Each number is 128 + 24 x the weight over its row's rms, rounded and kept within 0 to 255. Layers, rows and columns count from 0. The size above them is the row's rms in percent of the matrix's.

# layer 3 MLP up, 1536x384, rms 0.124, rows 168-178, columns 192-287
size [100 101  94 100 101  94  86  99  97 105 100]
[[127 101 134 120 123 115 100 125 145 135 159 193 109 170 143 136 110 170 120 141 108 111 133 113 148 102 119 122 138 127  97 152 126 188 117 133 125 123  56 134 159 148 134 132 130 123 121 126 111  83 109 150 141 137 133 148 126 169 161 136 114 135 135 125 124 135 156 119 130 101  95 130 128 100 118 136 131 155 124 117 104 121 129 155 104 151 105 145 103 172 139  89 111 113 138 145]
 [110 137 113 112 124 102 164 131 144  91 131 136 116 124 103  90 169 161 112 163 118 136 133 135 139 115  87 176 129 139  98 143 180 142 115 142 132  98 139 151 125 178 119 132 115 127 169  84 127 148 181 185 170 121 100 110 117 143 160  75 145 101 138 103 107 120 111 118 156 110 140 123  94 143 121 154 151  82 143  96 140 177 149 140 154 105 108 113 154 130 131  88 114 117 136 124]
 [159 117  97 133 119  94 135 107 144 127 138  80 121 143 166 116 134 146 151  95 119 126 147 169 121  93 174 109 133 130 162 145 130 145 141 145  99 117 109 132 141 146 123 131 103  79 132 137  98 141 126  99 129  92 150 107 132 113 136 153 126 135 136 105 133 149 161 139 145 146 118  94 161 197 132  88 139 110 142 128 123 140  86 155 108 137 119 109 161 115 113 147  99  88 139 114]
 [134 150 118 127 137 137 118 154 179 177  98 168 145 140 109 103 129 139 121 176 106 113 124 132 107 138 171  84 149 108 104 138 122 181 134  91 119 142 143 125 142 137 165 137  85 114 159 135 105 156 135 127 136 176 169 112 147 124 117 127 114  96 121 155 149  81 177 126 116 105 158 127 132 122 111 125 103  97 116 161 142 153 127 136 102 124 119 129 135 127  94 141 127 114 108 133]
 [120 128  97 115 113 117 115 117 143  72  75 148  65 103 106 128 135 203 101 142  97 121 109 126 124 149 117 103 135 105 110 150 109 160 132 113 101 117 133 135 117 108 128 129 137  95 128 145 125 144 144 110 143 106 107 137 156 114 163  88 104 137 139 104 142 143 121 153 166 148 104 111 126 150 183 130 132  60 127 129 104 134  67 166 183 148 141 177 111 107 123  74 172 127 107 158]
 [100 126 160 116 120 106 132 148  72  84 134 104  89 128 139 112 124  92 130 143 115 151 122 131  89  60 127 108 145 182 161 163 113 157 133 125 123 134 136 146 133 102 114 131 131 150 141 163 141 157 112 128 115 123  88  82 130 139  74 141 145 121 117 128 138 154  81 147  94 140 101  93 119 164 151 135 138 184 119  72 205 138 149 151 116 131 137 135 133 109 166 113 138 123 111  72]
 [ 97  73  80 150 152 163 145  96  95 142 153 139 103 155 144 156 130 116 115 120 100 149 118 114 100 155 112 128 133 139 122 150 178 118 116 114  96 174 122 159 148 141 121  88 130 163 104 144 137  74 125  91 164 118 115 141 136 120 100 154 122  83 124 106 102 136 150 117 153 117 158 139 149 155 130 188 129 139 136  72 190 113 140 139 144 129 161 113 120 164 142 100 169 116 107 102]
 [145 115 136 120 131 139 142 146 128 135 112 171 115 125 114 105 146 125 115 117 135 128 181 133 134 129 151 145 111 149 122 163  95 135 115 127 116 131 125 146 129 142 109 149 133 133 151 121 136 150 119 135 118 101 106 114 186 117 107 121 103 175 127  87 104 130 133 153 112 163  89 165 119  89  96 107 141 170 119 115 150 175  91 160 111 136 132 166 153 155 110 122 107 124 100 145]
 [125  60  81 139 122 128 156 119 150 115 105 130 163 113 134 116 117 128 168 156 175 111 122 136 101 104 147 146 156 118 134 135 127 148 145  75 117 113 118 126  85 142 142 151 154 120 131 161 163 113  90 171 158 123 114 101 125 129 137 146 128 108 129 140 189 127 138 108 128 146 113 164 105 120 117 112 132 123 162 116 179 148  80  91 134  78 172 124 159 134 157 146 163 138 127 152]
 [110 143 133 114 106 106 152 159 187 109 156 131 173 137 130 174 136 104 107 107 121 124 136 116 137 147 126 141  79 160 141 105 111 123 132 102 146 158 141  93 161 137 154  96  97 161 122 173 154  93 126 112 150 136  95  91 111 165 141 126 163 131 120 134 176 137 170 127 114 155 152 116 162 164 127 137 115 135 104 140 121 143 155 139 118 122 149 117 116 114 117 109  94 164 100 159]
 [123  90 175 120 124 105 167 145 116 125 191 131 168 141  82  86 155 125 156 161 157 122 124 143 122 136 166 131 130 122  94 168 147 159 134 143 103  80 188 101 140 159 156 165 173 115  96 120 110 147 113 131 134 151 120 127 146  91 128 150 118 133 109 140 104 161 148 126 113 131  92 113 162 112 127 116 154 162 162 195  90 108  64 115 119  98 156 126 142 124 123 129 130 124 125 152]]
# layer 3 MLP down (transposed), 1536x384, rms 0.113, rows 168-178, columns 192-287
size [101 100  96  95  99  98  87 102  93 101  97]
[[119 123  96 129 138 142 135 138  97 139 139  97 118  82 139 117 152  98 144 121 132 129 133 133 101  96 122 143  91 161 130 107 130  82 127 135 125 141 123 112 138 121 111 103 150 118 143 126 152 143 123 140 132 137 104 132 128 107 115 138 152  82 155 164 185 157 112 135 115 137 153 132 100 126 130  97 146 120 108 141 177  95 107 134 165 111 156 130 156  99 125 152 122 144  83 134]
 [166 130 159 100 158 156 103 111 134 140 103 138 141 125 106 166  73 145 130  98 144 158 108 134 138 118 157 100 103 109 180 122 103  92 165 161 123 142  80  77 125 103 126 159 143 112 128 144 101  96 127 106 113 120 153 117 142 130  98 151  87 120  75 131 147 118 125 125 124 135 114 130 115 127 138  92 106 153 143 117 134 110  98 129 114 170 123 129 124 172 115 105 116 128 125 134]
 [132 102 149 146 148 152 113 170 104 105 114 146 125 125  91 135 110 122 120 177 129 150 146 113 151 171  85 124 140 119 108 149 145 110  89 114 152 130 133 111 143  95 141 151 128 149 118 121 154 128  82 132 121 140 142 139 157 143  68  97 133 126 111 126 123 157  64 148 157 139 144 193 144 123 147 179 118 124 125 123 136 136 118  95 142 127 119 135  96 162 116 134 173 138 117 127]
 [111 123 163 120 134 129 149 155 110  74 147 106 143 100 157 173 131 113 133  65 166 126 132 139 151 128  90 139  47 121 153 126 144 112 131 159 100 104 127 108 121 124 113 137 171 138  80 145 163 109 118 138 158 125 108 127 103 154 109 139 155 121 149 124 121 150  81 178 137 143 101 126 136 130 162 106 184 159 118 106 103 122 144 163 173 101 154 142 158  92 162 146 127  95 128  98]
 [107 121 173 156 124 128 166 112 136 162 144 100 148 153 128  96 105 102 119 104 194 131 159 137 105  98 154 120 133 126 169 107 112 109 148 126 130 129 139 169 115 118 105 121 142 134 138 116 168 153 103 121  99 114  93 135 121 124  89 176 139 132 102 136 152 110 140 156 119 150 147 153 133  99  85 142 137 150 141 143 152 117 146 139  99 117 124  70 122 134 148 126 108 111 165 110]
 [144 148 130 141 129 118 149 113 183 137 107 151 157 153 149 139 111 125 136 105 115  94 147 126 153 197 150 144 113  95  84 106 174  91 144 165 141 115 127 120 105 162 120 118 117 108 104 102 133 107 143 128 122 137 139 155 134 130 141 111 108 140 120 129 132 130 134  99 162 100 162 180 123  96 109 121 146  92 151 195  94 156 109 111 139 115 129 117 128 145 120 158 146 124 112 147]
 [158 107 146 115 113  93  91 129 153 147 124  83 110 146 129 106 138 127 141 148 162 133 149 116 170 116 153 161 163 121 115 127 117 142 128 176 130 132 155 117 113  78 134 156 147 104 168 141 124 149 139 159  87 151 137 106 101 139 165 134 154 175 119 150 142 141 103 137 144 154 117 106 116 103 137 121 109 116 130 134 152 110  89 113 104 110 139 111 121 148  63  95 102 145 134 148]
 [101 132 130 143 128 144 135 124 139  99 102  82 114 109 130 137 144 136 180 119 146 148  64 155 161 135 136 144 103  98 151 116 156  95 174 158 136 113 126 151 188 153 122 133 115 116 125 137 131 113 133 148 126 141 161 106  80 120 186 132 158  84 115 158 134 160 144 108 140 115  97 146 163 121 114 124 118 100 137 143 109 110 106 124 123 112 151 118 122 109 106  98 135 136 128 123]
 [162 123  91 135  98 185 121 156 109 122 101 134 152 136  93 139 114  85 111 117 171 135 105 128 152 131 105 138 135 117 137 143  89 160 100 144 112 116 122 129 114 141 150 106 128 116 123  88 116 116 130 110 118 173 138 128 135 134 130 104 121 131  76 108 101 157 120 122 133 169 122  93 110 143 162 128  74  87 141 113 145 103 127 120  94 162 108 134 111 103  72 111 141 144  89 114]
 [133 119  85 111 127 127 179 110 147 166 120  66  61 138 134 127 118 136 122 178 125 118 147 108 152 117 157 134 172 125 108 185 102 138 163 109 124 155 155 153  97 169 108 108 165 104 135 115 113 126  86 114 151 191 125  95 155  73 122  59 124 136 129 141  78 113 139 125 142 157 125 124 123 134 123 135 147 134 136 148 153 134 110 147 111 109 155 103 133  87 172 101 151 137 135 155]
 [129 171  83 142 153 141 141 105 120  47 107 139 124 130 148 163 126 115 143 105 129 146 143 138  68 185 105 163 127 152 162 136 160  83 124  92 156 103 123 130 131 119 127 111 126 174  98 108 127 113 104 168 101 114  93 114 136 127 147  87 132 103 152 124 113 126 104 100 122 109 118 115 146 114  88 133 128 120  97 107 138 125 151 152 153 116  81 162  95 100 146 163 144 155  88 139]]
# layer 3 MLP gate, 1536x384, rms 0.117, rows 169-179, columns 192-287
size [ 97 100  97  98  91  82  97 101  97 106 108]
[[ 98  96  92 133 132 127 136 126 160  71 134 136  89 117 126  91 128  66 115 128 136 150 106 130 128 140 101 108 162 125  83 144 154 172 129 107 162 145 166 167 158 152 133 145 136 133 101 101 136 134 117 129 150 142 109 124 125 113 115  84 120 118 121 117 132 120 152 135  90 147 138 139  79 123 108  97 118 110 116 111 120 139 144  77 140 147 119 139 123 140 125 102 145 154 164 122]
 [103 125 137 133  85 143  84 111 118 129 119 120 150  88 150 113  74 131 161 169 151 139 123 165 140 127  76  97 184 150 131 162 157 103  95 175 123  84 135 144 154 124  90 160 173 145 142 123 158  90 114 136  82 151 109 126 124 103 131 158 157 159 116 161 100  84  79 164 121 163 155 130  89 152 126 171 128 121 128 132 148 140 150 112 155 141 151  83  97 125 146 128 139 121 163 140]
 [153 155  99 119 145 130 159 142 114  89 107 174 133 166 117 117 146 129 110 125 131 141 105 127 127 118 155 176 136 132 100 114 133 167 101 143  98  85 113 129 115  85 133 112  79 130 156 128 104  81  61 132 115 139 166  78 133 118 127 131 105 130 109 114 146 119 168 118 112 151 118 114 111  92 113  87 122 141 158 158  92 159 129 153 162 132 171 128 136 140 107  86 176  67 152  85]
 [124 105 102 132 132  91 113 117 137  70  76 140  66  79 112 122 133 183  87 147  86 110  96  99 126 174 125 109 115 114 123 157 122 152 128 118 136  96 131 136 154  96 129 137 122  86 136 153  71 148 151 100 137 125 139 140 169 114 155  96 106 143 140  99 123 126 116 153 174 138  98 112 119 146 180 125 113  55 137 147 126 145  54 150 144 133 131 191  94 118 122  99 167 126 118 128]
 [153 101 109 123 137  97 105 138  92 145 162 141 137 150 148 157 120 151  97 117 151 103 143 108 146 118  67 130 129 127 129 124 152 167 114 126 135  95 125 143 152  98 173 105 132  93  96 114 114 119 172 134 138 104 102  72 110 110 150 113  95 120 111 117 165 114 117 122 129 129 136 111 159 167 103 104  97 129 125  97 148 140 123 151 105 161 161 107 133 111 110  88 114 138 147 129]
 [159 105 114 123 115 106 138 117 148 120  85 103 108 143 140 109 152 100 128 114 171 152 153 139 171 120 103 145 159 138 145 129 127 179 128 172 109 162 143 133  99  49 105 127 194 138 158 152 118 102 121 137 103 138 133  95  99 122 127 155 116 121 114 122  85 119 165 109 179  90 140 134 143 106 173 123 148 139 140 111 118 102 129 118 135 129 152 113 135 147 126  94 152 114 149 118]
 [142 108 127 122 154 107  97 117 125 116 142  90 121 119 146 104  87 123 115 127 103 136  89 118 154 129 132 106 130 160 161 156 144 164 139 150 144 124 136 103 168  98 114 128 129  82 141 191 108 132 118 111 143 183 144 157 132 139 166 130 104 132 136 105 140  92 105 113 140 116 118 169 161 165 166 102 121 114 117 148 138  99 105 118  80 127 116 103 135  68 122 124 109 126 138 166]
 [113  96 179 145 108 105 160 140 161 105 149 164 139 136 115 129 135 149 143 141 108  93 145 147 104 140 118 144 148 132 155  95 134 142 126 148  99 111 155 132  68 119 137 151 157 165  97 154 134 112 140 184 156 115 114 128 131 105 144 162 152 166 146 147 149 117 159 127 153 129 107 161 127 128 127  91 136 141 109 104 109 120  82 169 132  74 138 116 139 142 154 139 154 154 110 141]
 [101 154 139 124 104  94 163 126 184 105 170 152 178 108 122 161 123 118 107 125 113 111 137 130 155 152 135 139  55 155 152 110 146 103 134 123 126 170 124 123 152 127 135  78 106 151 105 154 121  83 124 111 162 121 104 100 114 167 123 130 137 147 136 135 154 132 161 142 109 135 138 109 133 126 143 157 132 134  99 137 129 141 143 138 133 101 145 152 119 113 117 116  97 131 105 137]
 [ 92 170  98 146 132 157  82  93 167 127 109 153  86 109 139 172 101 124 121  83 122 131 118  95 126 138  92 136 119 106 162 103 127 103 136 136 165 154  97 128 108 112 138 115  63 135 114 127 132 117 161 141 115  91 102 115 129 125 105 125 147 113 155 120 155  78 114 140 105 125 153 142 106 150 101 128 106  98  84  66 160 134 169 134 159 116 130 147  98 150 141 128  98 135 129 140]
 [101 124 139 137 120 121 121 136 111 164 124 135 139 153 132 130 142 140 139 133 117 115 129 122  84 113  80 108  84 133 140 117  78 135 118 121 131 147 101 141 114 158 128 122  93 154 108 114 120 142 125 109 129  98 168 130 160 133 115 124 131 153 130 119 140 137  99 114 115 125 145 116 103 133 162 148 122 139  96 116 153 151 135  88 143  98 111 129 102 141 147 133 143 101 112 128]]